Each number is 200 + 30 x the weight over the matrix's rms, rounded and kept within 0 to 999. Layers, rows and columns count from 0.

# layer 3 MLP down (transposed), 512x128, rms 0.112, rows 274-301, columns 0-127
210,159,249,219,248,202,228,218,247,187,214,247,221,165,201,210,189,249,168,221,227,206,148,205,221,136,236,234,216,161,228,168,232,196,212,197,184,188,208,145,230,206,221,200,158,196,125,143,217,180,151,198,158,172,172,168,199,173,176,166,183,224,252,201,169,172,162,244,202,163,197,164,201,224,192,202,192,242,171,228,161,257,149,232,183,242,136,187,209,214,173,272,192,179,201,201,193,198,214,139,211,213,167,214,160,184,293,176,209,205,226,230,203,180,245,219,205,229,179,213,196,193,260,149,205,161,224,199
227,160,224,197,217,173,182,178,214,204,241,216,226,258,167,246,200,186,201,207,146,171,244,240,233,218,209,157,199,216,191,206,206,211,151,201,196,219,207,167,166,230,153,173,262,177,239,253,199,206,218,164,198,179,178,192,181,231,197,192,208,201,196,193,213,175,211,242,195,185,195,199,148,173,193,245,224,177,142,181,141,234,193,201,199,195,209,144,206,212,163,223,197,196,204,151,202,238,188,143,237,281,203,239,250,176,200,173,200,203,167,174,143,163,176,200,229,191,242,269,177,218,241,231,208,222,212,180
214,159,214,219,206,185,192,208,194,207,198,174,177,216,190,220,184,225,210,215,165,167,112,205,185,169,255,179,185,179,206,193,210,239,231,197,216,200,230,211,248,188,244,152,176,179,133,227,196,198,271,209,149,179,194,148,263,192,201,229,149,202,155,228,201,165,218,209,195,198,201,229,255,192,172,175,127,180,170,181,163,179,276,157,188,202,167,185,191,223,253,205,250,180,207,180,176,157,192,218,136,126,126,233,175,202,204,232,184,203,174,244,199,206,177,183,223,139,183,292,217,213,229,202,191,191,197,223
174,135,217,212,226,163,178,199,213,174,181,209,208,178,179,213,219,196,229,273,231,236,217,184,232,196,170,133,210,170,187,213,199,158,199,193,156,236,206,190,227,183,178,197,205,184,186,148,209,196,185,174,149,138,201,205,223,195,140,223,175,216,184,196,242,195,177,178,189,222,198,215,199,247,178,170,204,191,227,183,207,204,201,205,218,169,182,201,199,163,208,214,231,200,212,208,188,153,187,175,177,150,198,209,182,200,249,157,142,202,202,173,186,212,205,194,190,222,195,185,212,206,155,152,141,216,192,155
223,141,197,192,190,253,234,225,215,251,222,262,219,170,259,214,178,172,207,215,193,201,143,226,231,174,297,180,173,194,239,247,218,230,194,231,192,127,189,172,114,148,227,220,205,263,165,260,192,183,216,253,189,196,156,182,170,161,204,174,175,172,168,258,153,219,181,262,178,211,174,118,173,179,221,182,171,204,168,197,181,239,258,246,244,211,169,195,202,213,255,247,188,177,117,185,179,144,243,191,176,177,179,220,218,228,167,164,114,191,208,186,182,171,179,170,240,204,166,232,224,207,231,219,190,156,227,205
241,179,164,171,184,220,232,178,200,134,206,196,154,229,186,215,224,205,216,199,218,184,195,193,187,278,190,220,174,190,150,226,164,168,233,208,189,251,193,204,199,191,231,213,192,195,221,185,167,173,190,215,169,199,169,186,227,221,212,156,176,163,182,196,212,188,182,192,210,185,162,158,195,193,153,190,216,248,191,165,163,221,215,162,216,215,143,218,201,234,197,204,222,197,208,234,215,222,181,225,211,170,177,213,231,212,208,144,127,243,170,144,190,198,256,207,208,157,221,232,207,266,183,163,173,239,237,230
232,144,206,221,192,235,216,272,186,220,176,212,225,201,193,182,244,178,217,177,210,202,170,160,253,200,223,214,184,196,199,230,168,225,208,194,201,159,173,210,188,209,233,176,176,209,156,202,214,184,186,159,208,204,209,194,234,189,204,194,230,235,191,254,205,185,228,206,203,239,224,211,219,180,232,182,229,163,195,178,230,231,166,208,158,236,238,218,230,238,218,148,204,208,218,221,209,184,219,225,164,233,223,205,233,184,243,180,279,231,161,229,203,174,185,194,221,232,210,259,198,258,141,210,158,160,171,172
174,159,226,204,195,221,201,193,233,195,182,199,219,120,170,213,218,210,199,152,200,220,176,199,137,212,200,179,240,208,210,236,189,192,234,190,185,220,224,202,223,213,204,196,121,192,168,243,182,199,206,229,180,201,298,242,175,182,193,197,127,208,191,155,193,199,201,212,170,214,205,143,216,214,160,176,189,169,230,210,273,221,207,227,160,176,188,211,98,212,259,198,200,235,219,192,240,245,160,245,156,173,183,138,287,186,203,169,236,236,201,220,215,189,234,197,199,214,230,182,256,250,204,210,177,167,214,247
199,230,227,167,189,230,182,168,158,200,202,225,212,176,209,189,239,220,284,137,178,164,246,199,171,202,215,222,179,168,183,167,170,212,178,199,183,227,158,192,201,153,220,221,264,169,233,189,243,198,207,179,191,180,215,211,141,229,231,216,198,207,189,209,194,198,198,208,165,211,207,210,231,236,168,144,200,189,184,175,203,160,242,163,186,153,142,243,175,259,169,200,202,208,252,194,149,249,240,184,194,143,201,223,192,180,184,252,150,190,181,211,216,212,161,216,214,140,225,237,133,225,213,183,171,153,241,182
223,196,218,186,205,216,219,190,249,174,231,185,188,213,199,159,178,226,186,202,217,154,229,252,156,248,237,181,231,189,181,150,230,232,210,192,191,181,173,190,134,180,188,176,207,188,195,228,203,224,203,200,215,255,220,193,203,179,254,122,187,156,261,211,162,210,249,218,226,182,169,189,208,209,148,172,194,210,134,221,190,155,198,218,166,146,196,160,232,235,184,212,201,239,189,242,236,155,170,158,194,164,198,202,189,179,218,148,231,203,163,215,217,170,232,219,215,182,255,182,161,195,177,221,199,182,177,191
265,178,207,242,190,190,165,218,92,168,200,151,196,217,182,253,182,175,235,164,198,186,225,167,168,157,158,227,249,161,199,243,204,171,160,193,165,163,247,327,161,265,183,165,192,193,197,210,184,244,216,185,189,232,191,175,220,168,197,171,182,232,193,196,198,185,224,231,274,200,243,165,214,212,175,245,183,195,199,258,217,214,255,190,200,229,176,208,230,179,232,194,167,162,187,190,186,176,175,238,188,212,238,174,185,176,136,234,236,138,186,294,219,172,149,229,159,187,232,235,220,205,200,180,227,186,177,209
183,221,165,186,182,194,202,177,193,189,186,176,180,192,200,298,205,182,195,235,167,208,181,243,173,191,163,208,202,221,199,169,243,173,217,239,242,175,170,219,169,247,222,191,167,171,256,229,246,192,233,192,187,211,238,219,223,197,178,195,166,161,143,198,199,159,222,187,185,200,145,196,238,214,194,180,194,194,165,227,184,183,211,220,188,213,156,178,202,194,166,176,205,179,192,224,216,181,269,216,158,167,203,164,214,172,218,174,256,199,206,203,210,183,111,212,194,168,180,226,159,185,224,181,211,185,225,158
237,167,121,171,224,190,168,182,193,188,141,220,156,193,235,199,168,279,177,224,203,179,185,228,228,178,173,262,180,224,164,237,178,206,221,181,181,245,199,234,149,218,205,211,188,166,183,224,214,144,181,217,222,209,207,172,138,162,206,174,199,188,206,185,146,245,168,224,205,218,215,141,184,206,162,226,152,191,191,174,213,183,232,239,197,179,212,237,267,200,209,229,216,178,167,203,185,230,177,169,227,226,154,192,123,199,209,171,206,219,188,141,197,180,189,207,198,167,191,236,161,201,192,231,219,169,224,239
177,188,212,201,245,222,187,200,188,167,183,194,153,248,156,141,196,213,221,190,183,167,135,185,181,223,157,157,187,253,177,226,187,167,193,196,191,222,191,217,203,159,274,236,186,201,143,212,173,192,159,244,177,220,151,208,202,194,181,198,234,259,212,170,172,181,191,158,217,179,151,165,244,193,256,204,242,221,152,202,196,220,243,192,206,180,158,228,194,217,178,199,176,221,211,167,173,238,217,196,230,172,144,179,161,161,168,197,232,230,177,213,154,200,209,185,230,153,176,281,199,231,237,211,150,165,244,189
219,202,268,196,182,188,143,110,197,173,249,268,210,229,176,179,217,240,238,211,210,209,257,147,191,181,173,244,212,163,214,227,199,162,205,162,239,220,217,197,185,185,230,265,168,201,184,183,174,234,184,201,351,210,155,252,160,145,232,213,209,192,196,251,193,173,202,137,210,215,168,259,225,186,200,160,189,147,151,178,260,160,171,226,178,241,164,205,186,195,207,161,189,208,205,183,188,212,209,121,180,182,217,230,224,193,189,255,211,149,203,171,197,224,197,184,210,219,177,143,218,210,145,198,234,208,171,174
237,181,193,224,219,196,249,200,178,175,229,196,247,167,203,91,150,242,263,195,275,179,173,195,183,258,217,177,210,263,189,215,185,214,203,204,276,96,176,163,198,187,201,205,154,215,217,196,260,174,238,190,253,150,176,189,199,195,213,169,253,180,181,266,147,203,159,198,215,203,174,242,257,157,164,200,216,204,211,183,195,178,130,146,210,195,202,215,173,139,201,229,183,195,254,222,197,202,228,217,249,185,205,158,156,198,198,230,173,206,248,203,193,237,210,214,170,173,212,104,214,200,194,157,145,183,239,233
221,221,214,241,230,185,195,189,163,191,201,219,193,257,226,202,210,167,181,230,253,233,196,203,184,184,230,150,214,215,291,174,191,161,196,195,207,219,186,206,172,220,220,181,223,178,215,206,197,217,191,201,173,192,166,171,211,241,188,233,202,136,213,190,139,172,172,186,221,183,209,173,212,223,204,197,218,220,151,179,197,230,178,201,171,220,172,175,192,191,203,212,202,194,206,206,209,204,220,234,202,175,192,218,212,198,206,186,174,227,194,230,191,145,206,192,161,150,241,207,189,171,225,201,211,239,204,210
227,236,184,140,189,189,180,223,217,224,174,202,215,152,196,237,218,209,245,209,219,188,225,189,215,193,153,216,185,214,202,204,187,215,183,195,190,152,198,222,187,203,182,169,239,200,191,177,212,215,156,182,197,188,216,237,167,181,219,200,167,229,216,248,207,188,154,155,184,195,191,225,204,225,216,208,161,197,166,210,216,187,162,207,220,237,141,224,193,212,185,157,204,201,195,183,184,167,218,190,223,219,198,142,173,215,177,225,178,216,265,223,183,154,168,185,178,178,174,163,220,189,144,186,194,192,184,195
225,253,233,181,279,160,178,162,224,224,188,168,212,275,198,240,195,214,227,198,147,173,212,223,175,210,247,194,214,196,172,213,312,190,189,197,220,131,153,203,180,161,230,140,216,224,210,228,263,215,198,162,154,214,178,210,183,233,206,150,177,182,205,202,209,177,228,228,175,241,161,154,161,254,181,327,194,225,194,206,257,176,225,230,208,183,232,133,137,188,238,199,203,214,191,180,193,254,240,159,206,184,185,223,199,180,202,170,181,186,174,259,219,171,222,161,268,153,226,225,177,218,176,176,144,173,214,181
189,189,188,208,215,166,226,208,184,212,235,227,161,204,230,235,194,196,236,220,224,157,218,231,256,226,181,175,217,216,171,181,203,173,121,179,197,259,202,206,237,164,174,250,133,200,246,213,188,223,211,190,212,103,161,256,198,142,222,152,183,142,138,160,257,171,214,168,149,153,191,229,210,190,195,180,219,191,184,184,213,179,238,169,258,175,248,241,218,267,197,223,232,265,190,186,203,192,257,150,232,221,271,231,201,178,180,193,260,179,198,134,213,246,209,214,188,144,244,174,168,199,193,188,225,201,210,198
204,183,183,210,197,235,157,211,216,249,228,167,248,224,210,204,203,185,210,177,141,174,201,238,217,264,227,195,183,210,182,225,217,188,233,146,178,193,197,211,206,197,205,230,194,213,196,214,166,130,221,185,208,181,198,210,257,223,186,149,244,186,232,205,217,251,166,145,223,214,215,151,200,205,168,174,200,220,199,238,225,214,258,200,158,192,179,165,224,221,184,200,203,182,214,188,225,206,138,195,189,204,239,220,186,179,195,174,236,221,189,177,231,179,205,280,212,182,182,174,181,192,161,184,197,204,245,208
168,201,190,232,180,177,200,178,210,223,205,145,179,184,222,189,206,165,138,148,212,189,180,185,215,204,174,154,164,158,167,207,251,229,181,235,226,204,227,223,190,241,195,213,204,212,181,227,202,199,153,187,180,236,219,186,208,149,198,139,230,164,219,221,187,173,196,209,210,161,206,199,173,160,178,206,189,156,198,172,170,223,230,200,171,172,218,175,199,205,246,180,219,209,208,247,165,185,184,174,147,215,216,196,188,179,193,207,220,246,230,273,186,212,238,174,195,143,194,203,209,233,156,175,210,195,183,150
238,217,199,221,186,168,206,207,219,229,154,185,168,195,187,204,192,168,225,235,157,151,154,228,230,189,223,225,169,187,184,206,206,201,243,201,202,182,168,201,199,183,222,174,187,148,191,226,206,191,201,223,188,200,208,232,229,163,168,178,161,192,179,212,233,209,157,161,183,186,193,178,225,211,218,151,225,173,208,209,176,158,209,168,197,205,167,135,210,241,198,214,197,185,211,237,223,199,233,185,192,156,195,221,212,143,212,221,232,132,177,181,188,193,187,204,168,232,183,216,201,249,162,230,173,203,204,196
178,218,194,157,178,212,218,218,264,184,194,199,225,180,194,246,224,185,232,189,214,216,195,222,159,221,181,249,174,205,142,231,163,216,154,166,194,259,215,221,225,227,179,153,157,228,185,193,219,166,218,186,181,197,199,155,211,216,240,197,193,232,201,206,288,211,227,237,231,238,161,222,189,229,132,226,150,178,211,182,193,184,226,132,182,184,191,158,180,243,208,231,152,233,168,182,138,222,188,186,223,199,230,236,254,221,186,192,136,218,225,228,246,206,208,139,294,124,250,230,166,234,161,169,248,250,184,158
253,186,169,218,169,257,166,156,246,234,173,189,181,178,180,218,229,160,239,162,254,196,201,163,210,230,205,222,190,183,212,169,196,192,166,145,145,193,161,221,214,144,238,130,224,227,162,238,213,201,167,190,196,218,208,171,260,158,186,232,177,188,155,176,189,214,207,182,176,193,159,233,202,170,195,191,238,147,241,193,194,207,183,195,232,223,198,271,206,153,187,199,228,188,221,212,159,211,174,255,186,239,209,244,180,157,225,196,215,243,192,184,253,134,204,181,247,206,152,218,213,218,180,184,189,219,244,219
167,206,190,223,232,186,208,212,191,199,205,198,248,175,175,218,186,207,185,214,194,220,205,205,177,169,220,233,161,187,149,181,227,179,189,194,142,164,194,226,199,191,260,165,203,215,141,208,189,199,169,176,198,172,201,147,145,224,147,164,206,210,193,192,209,179,224,186,223,265,212,194,204,213,197,157,204,225,205,215,239,232,148,202,228,220,178,174,187,135,181,155,222,190,189,183,175,242,124,178,150,204,240,222,228,193,183,195,242,191,185,174,218,154,221,198,185,189,183,259,256,202,211,201,254,129,237,170
217,221,186,236,211,265,186,211,188,223,197,199,161,199,127,183,221,189,244,254,213,200,192,171,195,234,224,253,195,199,234,215,207,226,179,188,236,195,212,172,209,174,226,175,141,199,177,175,185,194,255,243,247,157,195,169,191,183,168,250,217,183,180,242,217,202,206,181,183,202,125,184,186,185,193,178,228,221,217,250,248,192,224,201,160,242,167,178,201,189,197,233,209,174,214,213,255,156,237,210,163,140,185,227,197,200,205,218,119,186,199,153,213,209,173,204,194,181,196,191,212,228,193,184,134,135,209,173
184,230,144,278,215,165,185,173,200,154,255,228,242,223,198,186,208,239,258,143,184,258,230,236,209,167,202,129,254,234,262,215,231,243,175,189,213,244,226,216,220,220,157,237,198,157,182,231,231,158,158,213,123,141,224,160,166,243,221,231,225,242,223,222,223,226,209,200,264,162,181,188,231,178,191,226,187,192,194,134,140,202,224,174,185,169,131,171,214,185,226,191,243,164,213,277,196,191,190,152,220,183,146,208,141,182,294,172,283,182,248,227,266,215,188,262,249,230,227,99,205,205,250,193,236,211,236,194
# layer 3 MLP up, 512x128, rms 0.143, rows 275-301, columns 0-127
178,154,182,144,183,205,190,208,176,223,186,173,264,163,237,165,192,192,249,168,216,170,168,173,230,217,172,187,209,258,229,185,169,193,239,193,201,175,221,205,213,125,215,165,203,197,206,188,183,229,212,210,235,186,216,215,239,184,193,184,173,216,189,250,185,215,171,244,159,225,165,224,236,193,210,187,239,182,274,197,182,210,214,193,230,190,181,206,240,207,206,150,244,226,222,208,206,205,173,198,225,168,202,222,168,164,265,201,195,168,185,241,199,215,173,226,177,200,200,171,172,227,219,179,182,176,196,181
197,237,225,226,162,202,198,226,188,187,197,211,198,263,258,194,178,220,241,147,225,205,204,176,288,176,193,233,185,260,140,233,126,179,215,236,200,188,182,192,204,166,206,194,168,159,165,193,198,190,162,238,255,161,153,121,233,219,201,213,206,169,211,216,213,222,217,189,268,211,187,205,207,204,214,184,177,191,205,185,173,174,218,186,240,184,207,189,258,198,188,166,179,188,235,230,120,230,205,266,198,199,157,159,247,218,186,210,211,180,245,199,169,164,237,156,186,143,206,214,215,196,180,213,198,231,235,188
214,177,216,258,205,149,236,234,214,217,185,243,218,165,171,217,135,205,161,205,217,191,162,195,181,133,216,220,164,247,176,176,222,200,208,201,155,165,210,202,163,179,234,191,218,194,184,186,155,201,163,263,244,191,147,183,206,177,218,196,234,163,262,213,113,172,201,153,167,208,173,136,222,211,243,221,206,207,191,214,201,179,220,243,174,222,244,175,158,143,210,176,190,277,235,230,233,164,247,196,212,156,235,239,183,211,192,173,205,203,215,171,281,203,173,183,213,217,248,143,230,185,178,235,232,187,198,223
154,150,252,193,190,172,211,214,180,207,181,256,157,149,248,199,229,204,252,178,252,225,178,149,211,202,227,159,182,135,224,194,240,224,205,257,154,208,190,143,197,227,237,195,135,237,169,241,200,172,226,166,214,284,206,247,137,198,188,228,152,203,199,233,222,165,209,228,217,241,199,248,215,212,206,221,221,234,222,182,205,195,208,175,237,176,206,198,224,232,223,194,156,219,160,221,283,205,229,170,154,178,151,229,165,218,196,188,199,159,206,228,155,181,195,250,185,228,137,178,227,186,138,189,183,168,149,213
232,186,208,169,180,221,180,217,188,180,200,200,233,178,220,216,225,142,206,171,206,229,230,210,127,205,225,194,162,214,229,223,171,193,189,179,232,188,189,197,243,155,167,185,234,173,232,227,185,200,201,256,182,226,190,166,205,217,178,211,211,188,209,167,213,203,213,155,244,210,197,208,205,199,226,201,148,221,176,224,222,200,209,196,251,191,244,158,202,189,193,209,195,256,222,231,193,180,157,203,247,215,185,189,179,188,240,208,147,160,222,198,268,182,266,158,235,157,250,193,236,150,162,214,216,164,163,239
135,247,236,192,215,269,260,196,234,233,184,195,262,225,243,204,195,214,207,198,163,175,210,184,204,231,171,218,163,226,195,162,219,177,258,156,224,229,215,204,241,199,185,183,188,211,219,203,188,205,156,223,174,251,216,242,192,161,200,222,159,202,194,221,218,178,211,234,196,181,174,212,255,178,201,192,237,224,198,162,188,218,165,229,194,211,193,218,212,205,212,185,162,262,170,131,226,170,247,173,183,234,178,220,165,189,171,209,162,209,187,214,193,283,210,235,249,214,172,150,169,171,214,190,183,175,237,215
172,198,194,156,210,186,216,253,177,179,232,246,202,239,127,209,205,223,266,202,199,218,242,176,208,220,212,162,176,233,189,139,162,163,173,244,200,172,244,184,188,252,169,215,273,187,246,213,218,256,266,198,213,184,158,223,191,221,198,184,112,222,154,161,135,185,225,250,199,221,179,203,162,189,221,207,205,212,205,207,230,212,181,161,167,177,250,170,202,140,199,193,171,163,206,173,157,169,236,213,188,231,175,158,254,237,204,159,189,171,224,239,185,196,242,205,136,194,167,189,204,199,255,179,189,235,175,204
220,180,205,190,234,192,187,201,173,194,225,165,210,179,203,232,211,162,204,155,207,258,170,206,214,242,176,233,175,193,231,213,234,192,174,167,217,220,227,237,180,229,250,155,198,198,160,211,152,224,173,251,196,232,199,183,201,181,186,179,187,260,217,128,177,206,160,198,183,203,208,257,195,170,194,230,202,149,223,254,197,246,198,174,204,161,228,218,197,168,175,234,173,189,217,189,187,126,199,206,182,215,158,213,191,214,216,195,203,140,197,237,184,192,255,193,192,211,258,196,219,199,244,222,203,249,154,183
181,213,248,182,185,129,181,154,241,191,193,257,186,187,201,240,243,198,184,196,174,189,170,193,198,214,198,182,196,205,178,222,161,131,209,225,174,212,245,224,238,219,194,208,266,247,178,238,193,253,168,198,224,141,169,245,225,179,165,245,192,174,238,203,240,196,204,167,227,190,235,193,196,186,209,215,181,215,180,214,125,131,193,231,217,151,221,165,193,195,229,233,169,211,176,213,235,263,189,194,185,255,197,220,214,191,183,189,217,231,195,217,175,277,215,245,267,160,224,212,202,228,177,221,178,165,185,174
169,216,146,234,201,260,211,213,169,283,156,161,231,183,204,189,257,236,255,198,193,169,188,206,216,173,228,176,171,167,126,132,209,194,175,213,205,206,192,213,144,209,158,183,191,157,191,196,267,149,233,263,245,215,201,239,153,246,216,271,184,214,227,220,141,211,193,228,164,243,182,199,217,212,244,182,177,147,256,162,145,223,164,220,117,204,173,159,257,190,231,218,202,197,182,219,273,150,232,180,266,240,240,188,174,203,169,150,224,169,213,238,178,255,165,213,144,249,221,156,178,170,180,174,244,241,188,216
260,244,211,214,147,140,173,245,129,144,225,220,204,202,202,135,149,195,171,192,210,159,244,187,236,221,206,207,204,250,199,208,246,219,201,187,188,157,189,194,201,200,230,238,214,271,160,198,196,173,181,176,248,219,182,211,187,149,132,234,191,198,212,195,250,206,197,137,214,196,213,249,177,183,221,248,225,192,196,223,193,260,183,200,160,190,277,254,208,225,209,166,199,187,167,224,133,187,180,147,186,188,246,202,186,176,183,207,153,169,208,199,184,148,212,252,202,219,176,173,168,213,221,242,222,204,252,189
201,207,233,195,168,203,214,187,224,207,170,218,217,201,195,179,295,201,171,165,216,211,203,207,229,147,242,226,207,198,215,211,234,205,267,197,202,145,227,162,205,184,231,213,216,171,195,179,159,181,213,206,223,209,182,228,213,194,176,193,242,216,203,202,175,166,216,162,218,198,193,220,173,180,190,166,196,193,210,180,215,218,169,261,210,194,191,190,212,170,221,172,167,228,193,212,161,224,233,209,252,161,195,159,185,200,120,223,216,170,231,196,185,176,178,194,182,231,220,192,259,270,237,269,177,173,190,196
218,223,160,141,216,174,197,168,186,170,141,194,206,157,222,199,221,261,227,167,176,163,181,187,207,220,136,196,217,171,203,195,152,213,169,185,173,185,184,206,191,252,185,238,187,177,202,214,195,240,219,193,227,200,236,192,155,196,198,177,199,213,206,234,216,221,259,183,217,233,227,184,191,219,199,143,159,152,142,247,227,197,189,172,220,216,171,211,224,216,197,209,237,244,184,219,238,102,227,189,190,200,213,165,197,192,204,220,209,170,207,183,202,211,198,219,206,189,191,176,262,163,141,279,195,192,191,205
220,217,212,164,177,184,159,223,218,131,191,183,228,159,206,203,180,178,204,177,185,245,238,141,171,153,171,232,224,202,173,187,202,124,138,131,204,198,207,201,191,179,193,203,159,246,227,201,253,176,190,234,184,140,166,198,203,216,192,245,201,275,230,271,173,203,145,246,232,281,125,190,184,253,227,214,210,192,212,195,198,237,200,242,192,185,263,191,114,206,215,225,195,182,195,243,178,179,244,236,212,243,228,231,183,243,229,238,142,195,189,187,265,221,236,250,181,155,206,171,169,187,183,179,198,161,137,218
226,170,201,180,187,209,236,185,234,151,228,189,183,181,237,203,182,257,249,201,214,202,206,146,211,232,215,237,181,160,179,188,149,132,191,185,182,202,195,238,210,189,204,206,165,199,252,212,203,182,205,252,221,113,167,216,212,208,221,201,196,169,212,140,160,229,198,180,199,132,165,180,230,244,211,165,238,181,170,214,208,155,190,232,240,174,230,191,180,234,170,131,183,178,209,234,237,222,195,298,112,172,207,189,227,290,203,233,163,210,221,193,257,207,214,181,160,172,214,194,185,208,184,194,181,229,233,210
223,178,156,227,205,152,214,189,199,166,202,215,185,193,175,227,181,226,189,165,172,207,143,204,173,135,275,248,212,231,200,190,206,159,185,278,175,217,186,267,187,237,198,217,226,171,164,191,165,198,233,192,201,196,194,243,198,171,173,163,193,223,204,180,190,154,178,222,257,219,173,176,167,216,242,211,200,148,195,216,176,198,218,194,201,198,203,209,192,170,188,187,182,207,208,169,265,196,210,210,220,206,189,153,227,230,201,199,266,191,187,216,173,229,186,170,167,186,195,207,213,227,198,214,214,275,169,158
181,202,193,238,187,211,225,251,138,174,143,235,213,197,196,163,184,184,237,203,206,199,177,217,181,172,206,173,203,199,195,215,204,172,247,204,241,205,207,214,213,194,197,154,178,194,223,201,188,193,194,247,187,188,181,123,206,230,207,179,226,188,219,183,184,171,157,181,255,212,182,196,196,223,220,228,180,179,217,168,202,216,202,196,236,205,186,214,164,195,183,199,220,172,215,247,248,247,234,256,224,189,175,219,190,188,222,195,207,197,208,209,231,219,198,233,234,182,153,197,193,212,222,192,185,212,215,176
194,184,182,204,202,215,173,218,228,189,189,218,193,228,195,171,241,177,164,210,185,193,189,186,273,164,245,175,191,205,188,173,232,196,192,165,148,156,224,257,174,193,164,200,214,202,162,157,174,238,203,187,207,226,190,229,197,184,246,190,172,145,186,225,180,225,233,232,171,172,209,250,186,225,198,208,232,211,173,240,177,150,185,227,194,178,175,156,239,235,242,153,194,264,165,170,256,157,265,203,155,201,244,221,193,212,208,218,192,234,209,234,185,167,209,152,166,231,173,211,227,199,176,226,253,157,190,267
209,193,196,188,167,226,246,231,156,164,191,206,202,195,177,218,132,175,214,272,208,191,182,171,233,223,152,154,193,202,184,203,222,190,183,155,183,277,263,226,166,197,250,139,204,234,221,227,205,219,212,172,159,226,186,220,256,150,211,145,209,202,215,184,234,207,223,135,224,239,217,179,186,244,221,264,149,163,212,224,190,246,228,246,181,203,229,191,183,194,232,233,199,249,197,193,230,228,230,198,147,138,208,153,188,263,136,228,230,149,179,227,194,154,252,166,205,226,294,175,200,205,245,200,190,192,221,202
207,199,179,196,187,169,175,199,175,223,174,185,195,149,182,209,236,136,189,184,214,214,186,178,217,280,223,180,221,244,160,191,227,221,197,219,166,181,232,217,200,199,220,194,202,232,173,206,109,210,153,173,189,167,237,201,219,189,213,188,216,180,221,216,186,203,200,178,197,159,203,180,183,194,195,176,234,250,212,169,224,201,217,211,204,238,241,172,232,228,190,171,203,181,236,218,220,199,150,205,167,211,198,183,208,180,170,203,280,171,165,218,165,108,205,230,197,158,151,153,172,190,199,180,225,184,239,199
215,172,209,215,190,162,201,236,182,203,214,230,219,222,224,197,148,255,210,261,194,209,148,216,261,214,159,192,174,192,154,182,192,170,184,207,258,120,242,207,197,252,172,209,184,175,214,230,231,212,207,212,178,237,201,206,205,206,241,194,263,183,214,248,143,241,178,216,139,310,194,181,194,232,214,265,174,215,202,229,211,216,197,240,207,170,148,254,224,190,177,216,162,195,185,212,222,257,256,216,191,237,145,221,202,260,231,226,178,175,235,150,216,176,225,251,171,264,186,203,166,187,238,212,174,132,173,217
186,174,193,180,160,191,185,209,203,182,193,206,194,234,171,195,231,220,178,187,203,222,258,181,153,225,194,167,224,190,186,224,217,173,211,196,212,217,202,203,193,243,182,192,240,204,200,163,188,216,158,176,174,202,200,214,225,179,223,179,200,207,169,182,197,212,208,216,187,148,226,213,175,195,156,202,155,186,198,258,181,256,173,230,201,206,193,232,224,198,249,212,179,201,194,170,163,258,182,178,201,212,196,200,190,217,192,171,129,193,237,228,227,195,213,196,155,243,252,203,138,242,204,238,233,201,118,239
208,206,230,193,263,210,235,258,207,170,230,203,207,157,191,171,203,243,160,213,196,255,213,161,240,191,201,185,268,211,170,212,179,235,177,244,223,219,197,217,216,177,225,158,201,182,180,186,214,125,172,174,223,163,232,172,259,204,213,175,198,181,196,257,220,177,166,257,166,169,211,192,255,195,234,243,213,201,193,185,140,223,208,176,211,153,177,220,143,114,205,197,208,163,209,217,155,212,235,179,287,184,154,191,171,193,217,223,237,198,162,244,213,221,173,242,177,216,156,233,211,253,207,229,256,170,235,198
162,202,248,198,228,145,246,176,188,178,214,159,152,211,196,201,199,237,228,215,185,174,191,198,205,217,218,184,244,174,198,197,176,190,235,195,210,228,196,174,243,206,199,158,195,236,217,241,162,180,208,172,270,184,193,196,241,173,234,191,230,199,223,231,174,222,146,203,198,166,255,138,216,195,212,201,144,205,207,231,226,202,139,165,193,253,264,189,199,171,204,195,226,244,176,201,186,206,215,194,202,225,246,187,201,209,232,139,220,136,129,178,169,190,137,224,185,211,173,224,213,173,184,186,267,196,199,232
149,148,189,219,198,160,230,184,208,199,204,262,152,183,230,201,207,198,144,219,201,132,201,190,211,263,172,181,238,137,199,209,203,183,222,213,223,166,208,239,219,174,116,172,232,205,226,202,198,171,265,198,173,189,192,224,197,219,170,196,196,193,239,183,213,193,217,215,158,249,198,180,196,184,216,203,210,194,205,226,168,165,206,192,228,188,206,157,206,133,159,167,151,153,194,215,147,237,221,233,193,167,220,203,210,168,245,180,235,192,182,151,200,236,189,164,217,161,157,194,228,230,143,174,208,212,192,291
207,193,186,190,187,207,217,234,143,186,208,180,172,180,215,175,205,258,254,211,227,156,200,229,208,212,221,210,215,161,233,219,188,179,195,194,176,239,223,265,206,227,215,195,198,180,239,210,243,195,218,173,191,212,173,186,193,222,197,205,171,219,240,159,167,192,223,210,208,164,153,213,231,226,217,215,177,169,214,199,167,176,198,209,226,206,171,241,223,202,226,220,150,162,140,229,271,112,141,223,178,206,188,177,260,226,202,228,216,218,215,199,175,235,209,205,143,204,177,234,160,183,273,223,171,213,207,224
173,238,178,198,232,163,192,157,154,243,255,200,168,246,231,107,192,223,300,230,173,225,219,214,231,200,188,202,246,222,179,152,251,220,235,179,237,181,195,205,245,194,178,230,158,171,170,115,173,204,192,213,221,224,188,136,200,178,218,194,183,169,246,196,230,225,219,144,216,179,226,145,241,170,231,234,162,258,145,167,241,133,122,204,207,210,192,162,197,181,186,257,97,200,215,123,238,172,213,169,193,202,213,172,189,231,216,248,220,181,213,164,217,169,221,181,193,207,185,161,211,214,175,187,197,158,172,255